config.yaml
head_dim: 64
vocab_size: 10931
attn_scale: 0.125
bias: "all"
init: "normal"
init_std_o: 0.0356
init_std_down: 0.041
lr_head: 0.00438
final_lr_fraction: 0.0
batch_tokens: 32768
train_tokens: 313000000
steps: 9553
Each number is 128 + 32 x the weight over its row's rms, rounded and kept within 0 to 255. Layers, rows and columns count from 0. Numbers have three digits each. The size before them is the row's rms in percent of the matrix's.

# layer 5 attention key, 384x512, rms 0.0286, rows 352-377, columns 128-255
099:204105086131187117135163090172164161114144105105131137075076089133148104091151086153036095089149104146056086111165132114150167093093081149123149210076111143077087094102176112149174116125092131132098139172121127133153120102117178141095145137140184116174146148099132148147121146131133102152164097100126108151105128154176125147154090152138112156211107087157114142160124124107105137132078
100:084113159100130145086136096092107153188160146147132183122109166145096048114175157108141118161154134124156180176083163107104121092190144113126141184140175125084119086137110119157050122122140109145091094170141179162120189143136150169119125134129156136132114143173142121123098122111169110086140172129092123057104140108055122170136073140121141111137119085136107121150164135097116127089179
099:116141071103128144185131158096157155119126073129151076146109086079161121158156156163180120142116119135072095117164174163100158137097129153122172152098164148135105145131105087114136162148125098145153115226109171117086102162118151121118058211178084144141090112151090127129121098090126092112075132149154192175159115129124080069133104051222120074120149127154102071166161087070076125169159
101:106148174072132118172073108155106188167156204143091116110127144100144105032150092143176115137103107164132142082151151149136097148073113166129167099098159077113159083084097125179131094155143078140137115153097134104152104107162118117107147134142123098139124098155111172086093093169174140118123148179200132178098098101173138123117154117178159109126155170117115158117110158097105071135119
098:122113141115164130118056159133151165127116139171121123135128118165167175146162082090138142232186112058088156161178111127143086075174094078158074081143119158097108114097169141165110100101156149196113081177185100159067109151136145087130135153135141155052090095100110116177083132123177047049069142142158121134158143108173159115155106148099057130129181141115105150107122096163178180111064
099:099104115148152131098177122132089116136198167144148080128129158159087205122128112137155088138110148119096206155147098169086090148108110134145147094054117132169130160124157124047102103147090128166128203111224093153186122089154125137090157123132141141091127148138103040139114145125104101139133152151159109152153108103162122120122116123114115117139125109101160085142107099120136079119126
102:130155153085185119178111134148106155134124165163128115092135163094117093130150136135212127081183141142102126168091141120147118102082106207088163146091128145149180118095133140122159094140150066154090110142069092148142144158083180077204109081054145148093175176088125110128082069178106144087118142093118090071114095143104115114108156093139141107098118093133150087144119158116190112169150
095:140112168174068127190125134130097067074165102101121141145185148166108163172102136136182104107131112135122148094092133142033149148155153159139139123175131134118135108181182112146115161141161098153148117146124135102176134124126168137108088145166128117107128147100172129150094121132161111066105125117184118096084157120108097145185129130150164140119073118174113111095136088101102051166141
101:090086076143154197174088098158146134111181088109209118101132100127101155099083119140176133110065119028107120188096130107117153058129078131108121078098189161095091160128101136146129128133144154148102129191110096170120114082128115144129170150116123129085141164107127139081108090092148099185102178129153175172142093133191127120126098141113142132100165088141089180107144103111128136179088
098:091134134171136140180141180075192120140167092182157137081146094077163103097075143095219139163138184124077068163178142139187113203075109116157064127140126169126167161126102149090131149102145193137093152126118137110133189178141086124082123132128226141111142142155066108102135160111095167122124108137120122115159116132158136124118135010123211139138063144076119139165058102123076147180125
098:108100170137044160163076142170151175195141118117137137132165193150125131121102128165187104112118157152175120089138132119130165065144087175140136102153169168107122143099138195128114171142121161158139104053126105181135143145147155155080082186147071066104120148131168118133108111132158083105105163067119190095114143131156129105146118113152143120168143125190133160147144138091158089132159
095:136161161126110130110067161176077091109133076130114110096115178121127081141118182132126132156154162151132169176136135183051182073216085120119185147108169120102137068137091044146084136114104125095143108144150112156064092144068125179146091114099097126116048090141114132078174073124158151176125117109227130136148203154194121163167176068141105094153127169145124116147134135142065128111165
101:113126177159123102101163162122151217187155141085120169090116141141158147079172126104179161123099128090121123121140114125172138113141146156089092112154148117107131115136070130079092089110153131175179123086143113127167112124090118143124128111099162104174104132101110074107177141123100100132131128089174083095046129113117117132079114095165100114118150148130109137127079132179171046180180
100:089164167178179151152129085088142138154099118084108144117080090110091126105116074159140143096097092087117132096110131083108107147153155171157111206183187167113123154162144115064123101148120123164102133141107094199123148108133041131167117128155144162090209117110103081135177175098117166113151181093083143105170137132109119081107203132113132158198088184063170166144101114073159130158095
100:095154144174142092097183096108158119118126133171092124113081144126166173125146102173121197108157148099182141068086107147075113147111175135100115067147103141106062147070089108134105091135137142132125123139118113181122135135107143088134200159133098148150108143124255176140144159167137089113155142138199109129136143136124170090123142143155084154158151142086164123172107167163154163156150
100:150118071145091126151119188088158155128094142145123078181121169119144138097120100059140111123102172158110105077113131115117127113143132128071112105075130125152138132131108141095131120186100121114128079108077092047074159080096184106125112104107175170141072190097069067118093128140147146073190102145155137121118158168105098187192098156103202083136114195156100098169095121195098076121113
099:112135114127100094158179089119091105116128162150133182084155134122089106166099186174165135119175135089165154161080137040125127118142133121065092161141086114131153137136113077121154130156120168063164140190114125069147132123161079131135181142051104161140161199165135141167117078071100123106189142135103106144170100119129099148134117130132078154086120118088132146163162143107075074099136
101:133148148067154138078100131168207177163105092083133168140146111099201121156100099189176117140090114126143138124120104102082126191133099134125141146118095155122177074134163122087149129161134117139114113123148199085091177179118127163110090129120168161150065169166087143125090173115092121139150132035196115094169111093064103117097127221127105131146139138163097139158153129115143091148100
104:158117109083124136093124143170131157137124083162085168096145081106142087156091139054061101096111102170114116132203108153081115119177163097122117101076105155153159174185101118164125175125134160117144178143167075100105094124103100133142153130109111137089193098092185145128166170126157108108139092163113094149063165125175111104117157175189188164102127135121134079048080150134163164123123
099:141111135201148089090173182156133120126072174138119168126167142121182147101118104111103146149137167152135124087108067125098151170191123093073098101113151143225096102117146193140180138155130118136138045078091095146127125119127172128127095127166143168077168126118130121089055141129125100162112149106138118100145051076121055178114156092137135122077113154121122166129156115122093143118099
100:067136109103113099151140125112136160155083126093123182144118112135158143074133089088152141098057132133114147171115141086161128165194126119116106108145147173163086132127121057150140123069117172189119188115130128170157117096126113138174105096087118090128115122095079142214126087164145072172155146136131142140143111145136160184172124153098113143144100161138176162142119137144176119118159
101:151134158144102072077100118146106133151127178168096154082141078088165136124116111128163156184115090119138149168152103159125105140113184121109131127119093172090091136148087171121153152109064091174109106085108169155113146174133149178157165145163139115178159092137120134074114138154081089146188101154129112120052128161152155112114107220110146118134082128065116092180083157134149104124105
098:168130089158149098105145166099195108126149138141084198149092177110075087157150071118129106144141115152101144162146139114124067145115175128119152146058127058130146058113117094095169136119073073128127102137105104136089093108144200140115188086158141080071119134062162100145101121115076128111157128105108163181149089124115142149088115161116170075155200159160135119119174121075156124122138
102:147144090098134186101156167186095115097157119146161161155146123082142147121153147166129128096092072085160140099162116077124126099115186116149199088098157096068130141101158099137109133126090102092143152165147158096132157124134156166135130127128194221145142141164121135048119178179108144064184140146139109140092150160091170134158177140114089132147107106125095106149114133115155137121129
098:097111135159167089118131161187102121172138077129112101153125103162108112110186128129142142078132111098114108095064168176141121120095152213105113091119162097142152124090103168142119178132106125142129084150143111120150132140091128148139137127145150110143234120123059166138109094129168064111136147149084143087188127137086149111157108087133132142132127178125144135131190155208135106158148
099:136106172081166159110131142132100149151137173072138108142152126121140171088112129204148127094091075077176202075055093147134159120114083146110109136095144176108138108112093080134199190190115171160142150102145141163155099105112110079175065093017146110148101113179140139121161121056109081130125132114081103138125071136226142109131100104133144165146186151143125049191152139132156162133169
# layer 5 attention query, 384x512, rms 0.0286, rows 353-377, columns 128-255
101:122104097159159123111115105101121087096152097056154168120125156114083102092172167098135175136143043069116128164096120139106097104194068170126170108146142045134136117120062179169122129155153077195160096109086169142147154063167103125155154117161145164182145100102130148081147111064130173182151103095132123094124103111151149121159100159154148126110112128159063133162117123149077095156135
101:167086104129089136096094195096093120172105168117164119105132116079163185143124143116135145135094143130106101095155107122186129147140111147151192098166156106096113124154075164121133138109062164119104134089146117127116101156168170133130110177181080148138135109148079139074100099099135102150175142091132171093194125103077118066172158074193072157158133108162175113125120152022127147154176
100:115102165154112186159117134120118169110139133138123094138125106101145086133161154147142127161128139126123103121108155125080156093062171144107123122172136083149169064082108183108122113159140186100172105076132154101155163166155120132061171125071125121118160108148091119072150170135138180090118154175138113154115103073151141137162108102138109090149170197166157156139097102139173128074070
100:131088075155098184101091149120166054138145140139093119103136142186144067153139121115093116197114139086115089096136102140092082164137056118062081165098179154075159135130149130127122075171088105118115145205175168112108120138117118100145120135079152167097060145131116134153112123123128136108112121149195139086209114132158147093128103087155143206116146123107184143126180133137169116098073
101:099108088113096137155164084056097152111204106137151132117160147119116119102147116140084101176135125163143166114158098119087097109104137124101136151057180113115110055077141081126114156144122140084144128109183179141126152080136065158121062139123131135066135167150080093117112167152092125173086148087160132105138166064121145119092121160069148131151147123181158122110107121064122144144121
105:162145094157086164150117193127093203186122183170150104156057133092115100182172103128099123149149143105106180078148088041121148088063122126151130060081190106156152109142108127172116079180179128154099103088080128112128078150105135125123164153091107146091126129095088171131088097126071151125108110082113097112163175126157097158097178045130139100101072138117093060079141124144124105105156
096:157103112152086133190116197100138088083103149107121145179189120116116111123076158094198164139119118174138185099109159202046149094084152121124160084153128060112119173166162084118127090160129120130179116135100131122110135098164129148188103127146135207107178089143074143178044091126157069115123155107160072142079124182078092154135158128161146175102081142159063094150148055079134150180156
102:103112099145144076153107124149147121175116123132161141134117086063073177090090125123095110154087104099059172093061098099189141119070136178064129094114190148142099133110131122138136096135141166163197112140078136095089122173117114160146129149163109115149164120080029118109101194133113108130138160150135128092158100105149098113157144145159130148115143105121187113124174134165072114060136
100:073134175213092169201205220117144097137144092107122102156138146168069133087081133161151127105163135070115105094138175040185102149133113130134033075114078112131149106125079079157099149176128177128124144156150138155122119177108127149143104127125110149152102115154120192066132076115151113168087144126147160122118148123108155120151165074134150107107048127088142165122106096165099158123066
099:099174110150110132137162115097184133208117115133130157122167160142085080106084101128121109133144160088224123129108140154144111093109155162126124144157138125157144123096124140148103130160042111067120131144135123127190210118152084106144200150190168098176184163133081112093091129144065087142168162146101142028168183099062101183149100142178129124143103145166104132143159101141132117107161
096:115110111104129145080128129096109147114102089216113079132089118119143109137223144076108167181181110144083125143110137135087189165179165166112130095148163094164099129125055129157088136166147128139111106163150187174087135091101128134111146104121210120141102097121081111100155098170117144162124075127166129158136195163115057136232092154120137094093175144144083165095063119148116137100175
104:093127150076176112128151096143091130142135096119161140092144129096136137151105137122065133104125166104133128162107113091105152075078085132144093174146102105082130196098120089077071135137135121079107145151097121095064150186178066094137151113089132168166119132109041105140121066147146161149109153168113137121093181129108151178078134128156061100168129180085147116097146146210126161113163
102:075124130180135151161102077098124175109129172128173095132135130148135092117146072154072194157149096099154105168087136099172085125168138146108182159126159065150150111084157034081185089157146095136168161118119075153084075104124142140098122116138153118142225135129156146114176154142152130134109171045125166148152100187114140134055120080154050194157056114116105125110083157131107145134098
102:067132113161165155197159091064181101088102082146113100099142091118162110171157107136108104160147164179124072124091114106131138148166161127171105161156069204130117091140173128127108050134117132155114040131131132112089175136102164125112148152119037145157127151140115179184116097143123087080155163107104154130167092117073120130066114170140112137126150127112121182164119087124099168116180
102:146086084124175096162141119102115110122143101091124126123135160080135123103175152119070080255140114114160171094157116154091128119096107150123086144079146135138146156149097122190159084099113105134072168083112058088130141076088131132175186099134121096087141125109146040087096139120095192105178115165122113087039092129066128150143073189189152118160118132145072000140105135109120080150156
101:143150156116168109116092149139115136129172178084089160103142125119150132174104198095125244136086127140087124090103077146126114174135208118100126133037094145133092145181068146093108085160162172139129174109060146109168142093146158111188111181112097093136165110154137127143064144089067127144136135113124138186209176135152144140161100098151126167083077211124116087114078173089170105103040
103:086124112149148115103074144174126121049128164177200142086140111160189138158114109148156102117037186128172147148151072142092052186162108109119102152136076102147143074124157093130145169168149100136104110167100160209103093163177124146166131138126144120131119081114049139090135128118146085134135195065147087199117104130157122160176112120100087161143135085157108155086157116132158124099145
103:104104150115113122100172098170067186149093121146143126125142133124094146150131084065106202158152132096077135114092066173095165121164127143164124139125168161143156145133134159134157181067110125116131135056204149170098167115103169120147149124080121146159103130120182099110131152128102157108076162204108166124134156142086125072138147173161120148097151115157114142116143165123121146128082
099:108096161127136160130178198130087074058129128205087182170155113120062103133079087124107091127122145106113172146185136128089113158178098124092128151125124178176094113169159182131110104126168156125162094103129120103086108121142171075087107152110080125079153117116148084136115175088106080090052129168100107146094074082190072136117104178119104159102124134126194132153148129096190148123122
100:139119166056149103108098113122109128125093124149116157151154156113099137088078125115145154110101141124097164112098136153093145180135138103096097154165096125167137123125130107109046134098155136129084111182103111146118138086185067129116077111147127122100142136088191151212107105156162093138131151159110111092139132143160163137102148206166131110125116128126152111186123114119143108136152
100:142163131112173123158052115138138136112154086119118121104130127136155188157105098184102135116123103117100114139091119108155177184127123179122169118176120078097140118154093149120134094152114137108071119194131123068129114181142156134071078121142142173159105101121105138154102105158123132082106119116076166194129071091131165092125123125151152135139095105120198092146132172108164136152109
099:161157093173082072144110161094140144103157178142103154115110171147128155201164080134120081158107144132162131094107198124133107099147106078115129177124172120132162062152141110113083081160083139135086142151114131113134089129095161152083147128127152086123162130108115085165149098120155116137091119099144135100106155143068160121133144134159121089133102166127129073113150128112147153139082
103:086098106118117179080127110176094126126097084140125182106111104096173135069175169114074153123161119095145138147162086167108129078136101069158127152115125079080133120030145187153151144177132144136153110178127123146080115123138217149139139116105122179153126102176129159145125105133128113097182179133147077136129160132177141114109155209117098132166059100105159176074111123114174108152118
100:046143143132094128150128143108197117184188112093153111149151105146123120134154125127129135079150115078117121153092090135142141161128144126084159135163169133130163080115112115161114130134177128094123153166152112139146099135109125184143131120110150119176138150164165076064120162073136153145119118120136155108172072152107087122094143139103112122155166160094126106134190117133128115206127
098:149138175088153164157136124123101158135123157118107088146164148147117133110149167131059087149098042108123183116076114102110100137057095145125154123118061109071128071118104118130108163141096123101165100105119176155159088072100162142093140091067158173189133124128084150178113129109159086169137088155158154116191178052205085182089128166039169134142159173166133111155156141109119173143074